From a checkpoint of a small transformer trained on Wikipedia: 4.63M parameters.
Each number is 200 + 30 x the weight over the matrix's rms, rounded and kept within 0 to 999. Layers, rows and columns count from 0.

# layer 4 attention query, 192x192, rms 0.0464, rows 66-95, columns 144-191
207,208,193,130,229,219,182,198,229,157,255,197,183,231,217,194,235,206,207,205,229,221,187,190,238,188,199,174,191,199,141,240,191,203,212,219,184,215,190,228,179,200,185,205,214,205,190,177
297,145,180,279,276,196,217,197,187,174,257,232,184,191,227,199,202,214,213,208,206,171,235,199,213,211,219,202,229,196,191,210,233,192,233,206,210,237,178,231,178,217,233,200,184,217,210,159
238,214,204,215,173,230,169,174,233,216,172,207,239,176,149,221,188,197,192,193,181,205,205,151,179,231,141,200,209,188,180,172,192,214,195,216,222,192,207,168,243,246,197,213,233,166,206,209
175,212,182,189,203,183,192,245,186,181,167,250,205,186,185,202,205,209,198,136,184,207,189,238,123,195,191,183,190,178,224,237,204,176,185,178,226,199,255,175,233,143,191,222,181,225,249,242
207,169,161,213,144,234,254,181,257,167,175,149,220,182,215,178,200,201,160,140,181,238,186,209,169,249,149,177,187,226,195,212,206,176,215,149,216,168,196,198,157,225,179,194,241,212,173,167
210,190,179,195,204,189,229,209,213,164,226,256,219,186,217,130,212,190,234,201,178,199,198,186,199,218,216,183,192,221,217,210,171,194,231,176,218,196,180,199,212,201,217,165,226,214,196,161
163,148,197,202,210,196,165,239,191,199,173,217,212,245,201,200,193,194,167,189,184,172,164,181,174,196,196,208,188,185,220,188,256,138,158,167,260,176,155,190,165,179,166,161,225,210,235,184
211,200,319,200,237,155,229,211,217,210,182,217,217,149,183,237,216,192,249,226,199,214,184,172,238,226,177,149,213,156,193,248,248,230,226,136,197,214,215,151,224,120,157,129,207,147,206,163
189,178,191,215,219,240,145,178,217,243,194,233,204,243,237,270,187,267,252,179,261,191,236,187,218,157,267,248,229,222,258,138,207,222,260,150,200,147,169,201,196,198,124,233,208,183,185,228
193,146,148,193,203,120,147,264,239,184,229,167,189,180,237,196,219,144,189,173,184,255,248,184,229,237,158,192,192,137,197,172,232,210,232,181,186,183,159,180,217,213,266,192,225,221,178,157
225,232,152,214,177,176,201,262,190,188,201,190,153,176,141,209,180,230,204,180,237,237,211,227,227,203,188,181,228,225,155,162,200,220,200,169,214,265,211,193,237,245,202,238,256,191,231,245
200,208,202,131,219,218,305,178,200,243,282,153,243,201,142,147,169,144,148,219,122,180,181,280,233,162,255,253,266,173,189,171,192,213,209,139,222,195,225,151,179,207,148,240,320,228,257,217
189,191,139,174,201,150,201,182,184,273,218,254,236,201,202,211,186,177,132,188,243,223,256,193,179,171,194,208,180,190,218,243,195,192,323,216,209,170,183,217,252,159,267,249,165,143,207,161
152,241,203,249,171,207,233,240,139,251,195,208,231,230,236,202,210,218,239,191,204,179,168,193,220,170,209,180,232,202,182,223,179,206,220,194,139,180,264,176,231,225,182,152,198,147,223,233
197,195,155,216,193,202,179,249,209,169,226,255,199,170,205,182,238,198,214,280,193,209,150,202,167,227,238,200,236,223,180,220,196,156,184,143,248,237,200,168,214,205,242,240,209,214,232,272
219,188,126,213,200,207,198,202,210,176,210,168,198,212,152,232,127,251,210,196,195,168,188,177,220,234,261,198,233,228,278,135,176,229,174,225,186,248,196,190,198,176,237,167,176,181,184,216
187,105,271,248,236,215,204,221,158,220,139,231,173,238,239,207,183,138,175,211,204,184,168,198,194,197,223,90,173,162,140,207,201,209,148,168,214,243,157,196,212,177,229,197,189,142,164,159
187,252,213,168,138,168,227,212,179,150,193,184,249,189,208,187,244,188,212,210,230,191,190,195,205,171,214,246,176,156,210,204,153,212,217,223,207,234,228,219,249,228,193,170,218,202,270,173
184,156,208,228,165,281,143,156,168,211,180,214,176,207,173,209,231,238,182,154,268,171,204,206,206,170,157,218,227,183,225,196,231,258,244,209,191,195,172,195,217,165,235,177,139,172,236,200
174,209,246,171,231,165,138,251,195,158,207,198,163,152,227,174,167,223,201,183,165,227,223,192,239,229,198,238,161,153,205,206,168,182,228,209,213,191,139,250,223,199,181,225,246,134,163,214
167,177,157,161,230,216,178,199,218,200,204,226,222,177,219,191,183,170,201,196,157,189,194,189,184,165,150,226,232,235,144,174,165,199,181,147,212,182,211,181,274,251,146,199,225,200,213,234
216,199,172,172,238,221,176,211,154,270,237,200,195,241,174,221,190,185,195,196,220,239,234,177,204,246,183,181,199,179,172,164,172,183,178,209,209,193,153,159,184,244,191,210,219,203,211,169
224,174,161,226,253,217,237,211,199,204,198,208,222,197,146,213,214,214,160,212,208,242,265,213,179,202,207,186,158,189,239,233,197,207,216,177,219,226,209,177,246,186,175,243,220,152,175,135
176,252,176,255,179,215,216,225,220,176,196,182,178,223,211,181,207,159,184,207,179,195,174,188,141,192,197,186,189,211,181,165,210,229,231,210,175,222,193,189,186,228,251,210,233,222,126,180
213,206,240,202,235,168,193,215,226,193,218,182,203,220,194,186,154,162,205,249,174,193,169,233,172,130,228,166,140,168,241,206,202,156,286,200,225,162,196,230,240,190,195,245,221,225,163,212
210,263,202,140,199,165,193,186,158,153,236,203,197,204,206,206,169,237,165,219,163,230,155,237,179,221,161,187,177,186,213,267,181,221,240,181,223,169,175,251,217,208,224,245,239,240,232,172
214,227,216,199,225,149,238,169,204,199,234,180,184,262,212,236,200,172,178,206,193,210,199,152,236,219,221,163,174,190,200,203,226,166,222,240,187,160,199,187,273,124,298,236,226,244,176,182
147,224,172,262,110,182,143,242,183,197,180,162,199,183,157,201,179,206,167,152,223,173,150,245,172,183,191,224,266,170,182,189,289,219,201,177,216,226,192,117,174,200,187,113,217,216,242,221
208,221,230,191,201,227,181,266,207,193,244,172,211,209,189,192,189,237,175,220,190,183,221,232,265,203,224,198,215,222,161,209,184,224,187,164,231,230,243,207,208,181,228,194,193,251,245,163
189,142,197,213,222,233,221,169,144,165,151,179,246,176,167,222,135,170,145,252,219,227,197,199,183,228,212,187,195,211,180,210,189,277,161,321,164,187,207,234,183,151,164,182,173,165,227,260
# layer 4 attention key, 192x192, rms 0.0464, rows 66-95, columns 144-191
221,214,172,232,258,184,178,190,199,184,247,209,155,232,139,244,205,195,189,228,261,124,211,257,222,230,191,231,232,191,186,149,220,169,178,183,194,207,217,201,222,184,192,198,191,193,178,203
140,264,190,192,199,184,235,198,164,198,203,201,219,303,184,196,143,174,204,235,262,142,236,260,211,198,162,213,207,171,204,211,177,184,217,213,199,211,177,233,220,156,189,208,241,207,198,198
222,202,260,189,212,192,211,173,162,190,184,222,201,174,181,228,177,176,239,153,181,200,193,152,140,161,202,221,192,182,226,226,199,200,234,187,219,183,169,231,179,191,212,224,221,235,230,251
185,192,175,128,147,224,219,208,253,189,176,185,213,141,174,196,202,213,201,78,166,222,125,186,188,195,231,178,239,164,222,210,160,154,218,151,146,188,197,142,190,225,272,158,178,184,180,237
145,168,199,168,247,205,196,248,193,210,171,226,203,161,183,239,238,216,224,274,219,209,199,181,187,110,177,166,158,120,158,180,204,226,238,203,174,215,205,176,166,143,181,190,188,182,169,212
174,239,211,205,193,257,204,202,227,203,174,219,169,184,191,212,197,260,185,177,188,241,194,192,137,229,224,193,190,194,222,224,192,174,172,143,202,165,175,191,143,140,220,202,213,193,193,189
194,232,214,192,230,202,205,140,190,149,186,158,190,170,225,192,218,224,174,209,161,193,135,154,192,173,156,150,185,215,139,213,171,199,180,197,167,227,197,162,201,222,248,118,179,202,213,193
163,183,150,217,153,149,176,183,280,221,199,133,199,186,207,210,211,238,215,159,195,187,186,235,237,220,204,194,186,184,167,176,212,214,174,146,195,217,208,197,250,215,189,245,168,189,194,117
160,207,193,173,272,202,251,170,181,128,216,190,200,200,208,223,237,166,157,185,213,181,206,213,222,165,189,178,235,235,176,221,221,179,128,181,235,241,195,201,267,168,246,196,178,173,214,194
186,223,235,195,204,270,221,188,226,247,202,190,139,213,242,207,179,190,225,226,156,169,222,236,194,198,221,194,201,137,200,260,191,232,188,200,210,177,185,296,193,193,206,210,224,194,199,190
191,215,169,221,237,201,196,222,209,137,214,146,254,181,228,206,234,178,151,227,234,189,218,186,232,248,197,215,184,168,274,178,183,177,236,201,156,241,225,168,186,193,201,165,178,143,243,217
154,223,195,197,194,163,195,184,220,204,155,231,203,243,232,147,181,247,231,205,173,210,219,236,173,166,231,190,185,179,236,202,206,147,176,188,207,230,216,215,203,123,157,196,195,224,158,258
196,133,178,194,167,211,183,202,241,222,221,165,194,165,197,225,172,160,135,227,204,162,165,206,187,222,167,246,214,299,170,159,221,186,166,199,175,231,243,182,209,154,168,188,246,236,211,209
225,182,236,139,188,207,149,229,173,312,164,187,161,189,200,238,231,201,190,224,182,241,204,183,147,176,207,210,247,181,202,218,199,211,185,152,211,209,270,182,212,195,236,225,223,144,217,201
159,242,209,249,253,214,206,174,240,160,228,151,176,219,188,210,220,179,226,183,201,166,175,242,179,195,207,140,181,116,195,133,201,249,176,172,155,222,181,204,206,194,168,210,164,117,186,139
197,127,202,146,204,228,136,256,219,140,212,230,220,194,160,169,235,199,164,210,201,197,203,268,175,199,171,202,225,204,197,224,251,198,266,216,206,191,234,211,202,200,229,178,201,205,183,189
249,195,225,238,163,269,212,192,187,174,239,234,255,257,171,211,194,199,213,238,221,162,275,202,243,198,154,336,231,162,210,112,175,256,226,236,243,225,191,203,209,223,179,211,210,167,198,219
205,216,197,191,185,155,193,206,225,205,229,210,156,200,177,150,258,185,219,239,235,246,245,194,182,265,162,193,204,167,175,177,227,185,195,190,180,140,199,248,222,218,191,208,204,250,246,151
152,205,164,161,229,209,242,218,239,184,249,184,231,232,228,262,219,267,209,198,176,169,168,153,237,242,192,225,187,283,205,184,211,211,179,200,201,191,232,253,193,211,192,197,146,226,219,203
174,187,195,151,190,236,143,200,185,167,252,241,231,171,194,207,227,190,256,176,216,180,227,167,237,215,179,193,176,189,201,211,250,150,211,206,208,187,155,198,200,164,148,221,258,200,176,200
208,193,157,260,163,213,163,196,215,264,211,147,205,220,193,204,196,149,152,211,266,130,225,238,189,215,187,170,194,171,168,215,153,198,219,238,228,190,201,197,214,214,177,213,202,205,288,122
179,244,210,189,121,213,276,179,197,164,250,124,191,204,194,203,241,236,209,197,190,217,198,215,183,266,163,143,140,205,228,215,180,207,198,192,244,257,167,221,211,238,157,246,229,220,163,205
129,219,228,167,213,160,212,168,240,156,188,240,247,184,225,180,182,188,155,228,223,226,265,192,254,142,205,189,135,253,176,262,236,221,220,241,217,142,239,206,228,183,205,222,243,244,209,196
245,154,256,207,259,203,189,254,212,248,194,245,186,159,193,185,179,263,261,137,164,226,221,188,214,158,196,228,236,163,235,163,137,143,205,179,226,209,189,132,171,230,216,221,157,227,167,192
108,184,242,174,178,225,228,136,225,245,202,183,212,220,236,216,213,238,193,174,228,195,256,128,173,219,144,185,202,221,218,197,215,170,233,209,197,205,139,184,218,206,168,182,220,247,174,207
165,206,244,207,207,209,175,209,215,161,126,165,211,240,233,188,212,166,154,256,216,225,252,226,242,213,228,175,161,218,164,205,227,187,188,173,228,220,203,175,218,169,175,177,190,203,153,227
162,196,179,190,153,243,185,204,160,176,186,214,196,169,235,243,257,180,199,194,171,206,243,197,197,185,219,206,245,182,184,196,193,218,205,182,234,241,192,248,222,225,171,209,207,197,228,209
209,192,195,194,221,198,209,179,177,189,236,246,244,171,179,221,241,276,112,253,245,193,185,228,187,239,184,199,252,221,194,216,168,190,243,242,220,189,210,200,178,194,156,175,176,190,191,178
176,203,191,171,176,178,234,169,207,172,188,108,181,191,244,207,189,195,185,113,196,222,198,168,195,207,190,246,149,197,196,161,159,170,227,177,194,175,183,192,175,170,177,186,179,149,188,214
204,223,163,216,271,214,157,226,201,184,183,230,205,188,160,239,262,204,223,231,220,170,248,172,190,149,191,139,200,176,265,201,196,169,150,204,225,155,215,213,190,175,190,221,203,218,205,255
# layer 4 attention value, 192x192, rms 0.0464, rows 0-42, columns 144-191
229,198,259,203,188,200,132,173,231,195,235,203,229,150,234,201,209,192,185,194,201,196,202,215,236,158,186,212,188,269,195,189,193,183,239,218,159,188,200,211,229,204,167,158,230,145,190,211
217,215,214,183,237,171,201,243,224,224,165,183,242,224,204,208,173,239,159,236,173,156,188,185,224,213,210,207,186,194,146,201,202,224,179,173,217,197,193,228,261,165,153,199,131,200,211,236
191,188,257,205,183,172,189,219,218,219,243,237,197,175,232,157,214,151,218,216,197,240,187,212,179,233,202,211,219,176,193,149,207,188,162,233,162,196,214,181,205,174,205,161,132,180,195,194
210,200,229,216,180,206,246,217,212,211,239,181,238,187,171,213,208,177,212,215,227,215,200,187,191,204,205,188,219,207,181,204,207,183,163,250,224,211,203,211,220,224,204,191,232,206,190,222
151,228,149,186,173,165,187,153,197,172,158,209,209,202,193,210,230,212,238,193,182,235,199,180,212,217,226,182,206,218,182,207,160,182,196,202,248,197,170,256,196,244,150,203,204,180,227,184
182,205,181,197,200,148,193,200,214,234,229,196,210,243,172,180,196,182,228,190,187,194,193,175,216,191,232,189,165,213,198,194,162,192,182,224,266,206,197,264,206,211,199,181,227,205,160,246
211,107,177,282,195,253,215,197,210,177,181,162,119,239,199,231,192,183,236,250,186,202,187,177,153,158,188,203,202,152,224,226,160,249,230,277,167,179,197,200,200,148,245,196,239,256,230,179
173,235,157,184,183,125,242,176,228,139,181,192,179,208,134,232,172,215,140,211,167,178,188,229,238,189,253,189,209,164,205,218,139,126,189,235,213,180,199,256,240,162,203,229,168,179,216,201
276,182,206,210,210,179,185,199,160,188,207,221,223,177,188,221,203,245,170,166,170,218,207,192,203,181,150,209,196,165,208,175,207,192,153,223,186,185,184,249,225,223,212,212,206,216,199,180
200,173,197,183,174,265,189,215,216,228,166,201,167,172,202,264,217,219,280,203,235,187,229,161,223,183,183,175,165,244,189,208,265,207,179,171,223,214,190,189,230,230,201,156,237,238,206,139
192,194,212,218,162,213,171,177,187,246,200,182,257,210,183,202,202,245,243,232,214,171,216,225,199,187,117,218,209,205,197,180,221,231,180,182,188,221,191,184,175,176,217,168,158,193,220,237
218,210,210,188,246,183,240,148,216,190,159,217,235,223,199,238,170,152,253,167,237,209,193,215,234,233,210,254,215,193,168,180,191,186,208,186,204,185,157,146,262,161,174,168,192,209,181,170
159,214,230,214,226,215,150,165,200,211,191,245,230,184,205,208,183,227,227,205,179,270,184,216,226,202,231,249,232,152,196,167,220,208,205,157,237,187,202,221,229,188,193,190,206,161,199,189
233,229,192,240,220,237,221,228,206,199,232,167,231,218,187,236,192,152,243,179,218,204,240,233,171,157,220,193,182,191,203,191,229,247,217,230,182,194,167,205,220,207,233,221,240,218,206,223
190,191,224,205,167,191,253,218,180,183,215,211,205,228,188,139,214,226,224,225,143,239,212,172,213,131,159,194,144,251,202,189,181,255,205,239,208,169,225,170,229,208,214,205,187,239,171,217
209,200,158,249,237,194,192,131,243,192,151,160,261,196,187,263,209,188,187,160,242,198,132,254,173,207,181,260,153,242,163,188,264,193,231,209,198,196,187,142,174,231,153,220,166,183,215,192
199,213,198,195,223,209,172,220,171,181,162,191,235,191,240,202,234,194,161,182,183,202,192,227,203,203,184,207,206,225,187,180,223,214,208,194,218,200,183,165,222,228,188,231,221,192,194,194
187,175,183,186,177,188,225,182,192,158,177,195,199,181,214,210,243,240,233,232,195,233,201,167,189,228,198,202,195,188,203,247,163,171,199,192,187,250,163,181,221,203,164,211,207,181,199,215
207,194,241,179,202,164,220,163,220,222,172,192,227,202,176,217,205,213,194,212,179,248,177,194,263,243,154,272,177,246,142,269,168,154,193,246,222,240,222,156,198,221,172,199,228,150,220,195
187,199,264,234,193,189,235,223,198,165,204,214,206,188,235,223,226,176,199,154,209,199,165,151,163,191,193,186,215,181,215,241,245,169,190,172,224,222,222,205,193,185,276,172,176,199,228,199
236,160,200,228,230,225,197,241,193,221,157,145,213,187,194,252,187,147,231,218,176,212,180,211,214,141,177,170,273,200,183,185,210,206,198,233,174,176,191,189,182,164,176,196,168,190,182,215
213,234,227,239,219,166,160,197,192,241,215,190,141,202,231,223,217,238,200,265,235,219,192,199,199,163,186,169,208,164,208,198,185,169,189,177,195,202,182,166,286,213,139,156,252,201,223,138
226,168,195,257,170,162,190,191,214,181,226,233,206,187,211,175,208,223,231,221,188,192,198,160,212,173,173,219,228,178,157,221,186,169,248,148,197,214,231,198,226,182,198,227,198,147,212,183
254,196,179,224,229,204,219,161,216,203,216,223,195,239,268,183,202,173,174,190,225,211,267,208,227,146,207,190,257,196,239,206,151,227,160,175,189,226,177,155,214,202,190,223,208,224,242,217
176,157,261,220,177,258,184,216,171,188,203,190,185,180,248,199,196,210,209,198,182,209,208,168,266,193,160,204,161,206,192,241,171,199,191,172,174,212,206,183,194,199,202,186,231,185,212,225
234,218,211,204,189,163,162,224,216,221,176,187,203,230,206,205,189,184,169,200,209,175,175,245,185,179,192,182,236,208,217,137,217,201,158,247,177,166,214,228,145,218,224,222,226,223,217,201
225,213,276,246,209,184,191,185,195,220,173,174,202,214,190,185,188,200,144,234,187,191,198,237,201,137,211,140,233,189,192,157,220,190,143,167,255,230,193,171,179,227,168,194,195,187,178,220
246,244,167,175,230,162,147,175,215,181,205,201,242,233,215,188,162,165,248,208,149,213,182,200,195,212,177,155,208,222,200,217,201,201,176,201,195,165,173,181,268,177,175,216,199,180,223,169
184,188,184,182,273,162,200,213,215,172,192,180,199,215,193,191,240,200,254,203,186,193,168,192,224,198,222,179,233,214,201,188,215,177,200,194,234,194,178,177,195,158,218,205,191,190,184,213
256,226,143,193,200,219,252,178,214,172,247,214,205,153,204,135,196,134,148,185,158,148,196,213,181,194,214,185,194,171,191,244,211,208,142,155,130,141,189,179,249,200,265,215,140,202,178,219
216,211,195,278,170,183,205,220,238,165,188,198,187,158,233,164,203,164,210,232,221,208,224,212,212,226,209,241,157,219,170,179,201,213,228,174,183,170,226,182,192,191,179,169,224,207,213,173
183,199,221,190,296,235,174,221,192,205,181,252,146,227,205,178,204,143,217,191,190,168,210,155,171,172,217,243,249,120,213,213,215,204,170,182,239,200,163,230,186,211,220,161,229,244,204,197
203,224,234,196,228,206,200,184,180,206,198,203,233,160,165,239,206,160,200,183,179,196,168,211,185,214,190,159,184,228,213,195,173,174,195,206,177,192,241,182,220,247,176,192,214,258,147,159
208,182,202,163,195,264,225,227,196,152,207,234,176,227,211,212,260,199,180,218,178,224,183,148,252,192,211,194,191,218,248,244,130,227,243,218,214,150,222,150,213,195,242,200,259,190,215,195
211,202,239,177,112,255,230,241,130,213,186,215,160,145,201,244,211,279,241,225,269,214,239,157,202,204,230,199,191,215,196,275,84,180,115,188,202,197,246,212,199,211,221,204,242,243,200,170
192,247,196,191,212,281,161,202,207,189,188,171,178,232,182,213,207,211,185,252,231,217,179,241,184,204,204,212,218,139,212,182,172,220,243,191,225,232,152,168,207,214,215,222,168,168,225,150
208,200,195,189,212,209,182,135,164,204,169,164,184,200,225,210,184,239,179,215,223,230,146,185,209,216,167,205,217,235,231,216,213,191,209,147,177,190,188,202,236,252,225,208,138,169,153,204
196,242,189,215,229,214,247,177,200,207,227,226,244,173,205,202,171,156,243,182,221,226,207,208,159,239,281,220,202,224,193,249,226,190,176,212,197,228,191,239,224,238,238,157,186,200,213,198
195,146,198,140,231,217,230,170,238,171,175,199,171,224,195,280,149,205,203,184,207,204,209,224,161,191,227,197,212,208,198,217,231,188,138,207,274,195,163,177,176,196,206,197,233,224,182,163
175,203,178,188,217,246,157,228,242,239,217,182,241,202,181,196,246,211,161,197,182,193,207,230,235,204,216,177,154,244,171,195,223,202,252,212,178,262,200,197,191,166,220,230,146,167,213,211
240,194,210,157,218,209,216,254,186,157,191,252,210,221,254,173,169,200,168,167,169,241,242,198,199,219,248,182,203,149,227,285,210,219,209,182,259,224,200,163,226,210,168,165,198,185,213,150
203,187,229,171,213,208,155,259,162,203,142,148,251,196,218,193,217,215,197,233,199,196,236,173,178,191,226,223,213,214,167,141,178,197,186,216,217,175,188,186,162,152,144,190,153,148,223,243
209,197,191,243,197,185,198,145,160,238,230,199,217,172,198,167,232,241,186,164,202,174,227,167,241,181,208,160,215,244,168,225,203,175,189,242,158,163,178,157,213,178,245,198,232,189,195,222
# layer 4 attention output (transposed), 192x192, rms 0.0578, rows 0-41, columns 144-191
254,167,146,262,161,156,198,161,195,202,198,194,185,159,161,182,237,208,193,174,170,186,210,208,249,208,154,170,200,194,192,175,149,186,186,184,182,223,202,214,173,189,200,151,213,110,222,187
239,242,229,214,145,182,202,184,217,191,171,145,168,146,245,207,194,190,145,200,213,198,176,218,166,230,207,141,222,230,234,196,197,241,248,250,188,173,220,249,181,231,202,207,204,214,240,153
170,217,175,192,196,148,190,191,265,197,216,170,200,163,171,192,188,158,186,191,177,218,186,191,187,178,151,182,176,175,150,192,179,170,188,182,218,219,192,162,206,188,204,203,270,222,182,216
205,204,178,145,243,150,201,248,202,175,139,209,187,142,196,218,206,227,212,229,180,207,170,239,234,171,235,224,213,248,169,163,178,227,205,169,153,209,211,195,206,223,226,225,213,170,203,211
174,269,170,211,237,196,180,219,184,234,157,195,199,223,181,208,181,164,156,208,200,166,202,156,154,229,227,170,200,186,249,234,226,232,261,216,216,176,187,141,173,238,232,198,204,214,166,161
159,185,153,183,218,186,227,152,225,187,170,224,180,246,146,186,176,197,225,192,153,205,206,237,207,272,220,160,221,228,187,208,238,220,189,239,174,177,200,214,241,252,256,202,184,193,209,221
202,196,229,164,226,190,125,212,229,185,242,267,223,210,164,202,231,235,211,172,188,215,191,174,132,202,234,254,205,192,209,210,173,185,215,210,222,230,229,168,181,215,187,182,196,249,178,205
159,170,208,174,195,189,227,205,230,214,185,191,166,201,223,123,193,208,172,246,211,169,170,201,232,177,198,173,160,209,172,261,265,178,182,215,175,157,175,216,193,224,197,227,186,218,178,180
175,198,199,198,234,192,191,157,196,210,199,279,185,224,167,198,211,165,172,198,191,203,190,183,187,192,235,213,214,231,152,252,182,189,187,203,209,163,209,218,172,219,159,177,198,231,231,208
236,172,186,214,241,204,203,165,216,223,179,215,228,234,202,204,200,217,205,210,168,170,189,139,193,238,184,161,214,201,162,175,218,217,251,199,200,181,168,195,234,194,176,203,204,178,212,249
182,238,125,154,208,157,211,221,251,211,213,182,209,166,218,196,226,170,159,164,242,170,243,201,187,196,217,171,205,212,183,223,168,198,213,212,196,128,145,212,254,203,162,251,219,183,215,220
222,246,176,222,157,207,148,202,193,201,215,168,152,193,188,216,216,182,166,171,191,198,192,170,183,200,194,181,149,151,178,173,183,254,195,249,187,225,253,192,247,209,191,246,224,198,225,245
235,139,134,203,196,215,157,183,176,223,200,199,197,135,157,239,252,227,183,171,231,139,230,183,198,197,209,193,241,242,207,132,191,222,222,221,212,214,199,162,195,206,186,257,110,199,220,230
181,196,204,190,161,198,214,184,173,211,211,171,201,197,206,171,196,214,215,179,168,208,229,248,174,235,172,185,220,184,174,217,152,189,198,200,165,154,198,247,253,178,251,204,178,188,242,232
220,149,206,206,220,146,167,187,198,202,169,181,206,183,143,162,199,212,211,196,194,208,190,168,197,169,205,219,223,227,223,228,207,192,174,187,215,166,194,194,264,167,250,186,236,183,163,235
244,252,209,166,204,226,203,165,227,229,173,245,186,246,236,178,211,195,204,156,236,222,197,120,207,120,180,200,246,217,164,189,175,241,191,196,194,218,194,208,208,247,121,187,180,202,213,222
245,241,199,172,143,183,207,207,241,223,167,209,194,182,239,146,239,184,280,160,161,132,211,199,217,146,234,210,204,195,208,209,204,190,178,218,201,245,148,241,203,136,219,171,239,166,212,155
173,185,197,213,197,150,213,224,205,217,198,213,207,233,241,180,218,165,195,149,204,162,194,194,178,190,206,212,205,195,202,226,228,200,193,232,203,197,188,226,202,204,213,177,248,197,212,259
255,233,208,208,145,246,174,217,224,197,179,165,167,134,227,215,195,188,175,224,140,143,179,139,176,184,172,214,195,178,238,205,196,232,162,177,225,205,207,208,210,243,195,197,219,218,207,228
222,243,181,203,223,173,192,224,240,203,186,168,259,183,199,174,234,186,191,223,138,213,183,131,207,209,172,228,238,172,172,197,229,192,235,193,241,267,216,156,212,177,204,207,213,167,190,226
172,242,190,222,206,237,199,172,213,211,229,213,166,194,175,245,190,174,210,225,274,216,218,203,186,175,201,157,241,219,161,233,183,174,214,220,255,195,214,202,211,235,177,225,198,257,186,229
282,226,219,196,224,216,172,207,218,222,234,207,159,238,175,145,149,213,204,215,233,174,165,174,149,213,211,215,165,175,174,132,202,249,157,205,196,213,198,196,199,176,167,160,203,202,253,246
231,195,193,201,228,215,171,185,202,180,200,173,202,193,183,158,170,205,177,201,218,230,238,162,176,166,183,197,210,244,240,176,225,194,159,240,200,216,204,174,191,218,158,198,183,193,189,252
225,243,267,107,132,206,182,184,190,189,206,207,181,185,188,184,237,222,166,187,213,214,177,213,170,194,231,220,180,182,156,157,191,209,204,195,229,251,247,263,164,178,199,197,258,199,207,214
224,226,206,179,177,172,191,205,232,191,154,203,232,162,207,218,194,205,197,192,229,167,171,259,221,188,251,193,214,187,159,233,170,187,249,215,255,199,211,239,156,201,178,174,217,200,192,280
187,204,219,165,198,212,231,174,153,176,199,182,127,201,179,184,156,190,226,222,206,234,197,213,213,238,190,158,191,193,215,222,169,204,243,209,236,192,147,186,225,190,227,246,188,259,177,198
237,229,215,186,190,173,185,163,215,217,147,231,158,198,180,184,211,165,188,175,161,220,179,175,151,239,207,242,238,217,174,244,194,236,190,232,200,185,222,205,176,190,207,183,209,200,186,210
176,230,208,215,164,174,160,207,195,198,226,220,169,214,227,139,237,225,221,205,138,160,181,141,243,172,177,198,152,220,181,226,222,174,235,213,177,164,193,228,214,231,191,230,208,195,162,189
171,200,168,267,176,143,184,206,216,166,98,220,178,225,134,191,185,187,212,182,199,233,186,168,211,179,151,216,182,178,214,253,286,189,210,241,251,202,191,223,218,185,129,175,227,235,190,219
178,264,176,189,205,124,232,223,238,205,251,186,177,158,201,161,200,196,126,191,142,276,249,225,242,209,186,212,166,208,214,220,171,234,204,182,164,206,229,230,208,127,178,248,244,157,169,215
213,167,215,158,228,229,262,183,238,235,253,171,224,187,239,190,191,200,243,184,164,177,227,190,222,182,169,205,167,219,222,203,214,196,188,181,206,195,186,223,236,144,177,192,194,168,167,251
206,167,214,224,200,163,200,223,233,232,258,153,146,214,209,200,173,216,157,218,203,259,190,228,175,181,179,220,149,204,200,226,191,191,225,259,155,220,180,217,190,228,223,212,224,226,197,225
223,188,168,215,210,169,177,175,227,200,268,226,175,203,269,192,210,198,253,191,179,255,189,189,217,238,218,155,253,225,181,181,189,213,195,205,175,242,205,228,197,183,221,209,219,206,252,204
194,130,213,235,133,268,159,198,214,186,220,169,162,166,157,204,108,237,185,225,203,182,164,208,130,172,182,252,232,191,232,223,242,113,247,202,233,196,189,217,211,145,239,186,211,203,190,224
191,131,241,138,178,190,189,129,202,199,181,217,247,197,189,177,193,223,157,230,172,185,202,230,194,223,251,205,189,160,228,158,154,165,223,118,232,213,185,186,204,180,204,172,221,171,212,208
160,229,267,154,162,190,228,213,164,220,267,193,225,144,223,233,241,231,241,164,200,184,226,186,202,224,198,200,221,172,200,233,168,157,174,211,233,257,240,204,167,249,207,213,176,156,213,208
169,204,232,212,197,187,192,243,182,187,189,260,193,240,219,253,147,126,186,192,229,242,269,172,135,228,204,166,193,151,191,210,228,237,162,173,145,197,207,144,171,186,224,214,190,219,218,252
189,195,209,212,139,283,181,265,219,182,186,159,199,203,191,237,183,223,146,201,225,173,188,178,186,200,201,180,192,197,273,208,154,179,240,210,200,236,154,175,187,245,200,260,153,189,223,223
179,218,174,247,209,199,189,174,178,162,158,202,199,254,215,219,147,205,216,193,209,188,174,165,173,232,217,172,268,216,212,188,190,214,238,188,183,186,234,185,227,267,237,183,197,180,204,198
167,227,200,225,174,181,187,253,206,212,174,185,209,96,150,153,192,167,257,203,238,182,202,211,193,191,167,178,256,188,226,222,231,200,174,237,226,182,192,229,146,270,156,189,207,180,219,202
220,207,200,197,208,191,190,221,188,187,157,213,171,187,174,174,188,239,178,233,242,148,193,222,162,222,202,230,151,236,199,139,140,202,184,183,221,239,194,207,218,206,162,192,200,199,172,234
202,236,197,263,200,178,201,180,223,217,177,178,156,157,215,163,193,178,187,106,189,179,195,231,179,232,200,202,213,192,173,181,185,179,190,192,178,194,155,236,218,265,218,172,165,228,149,217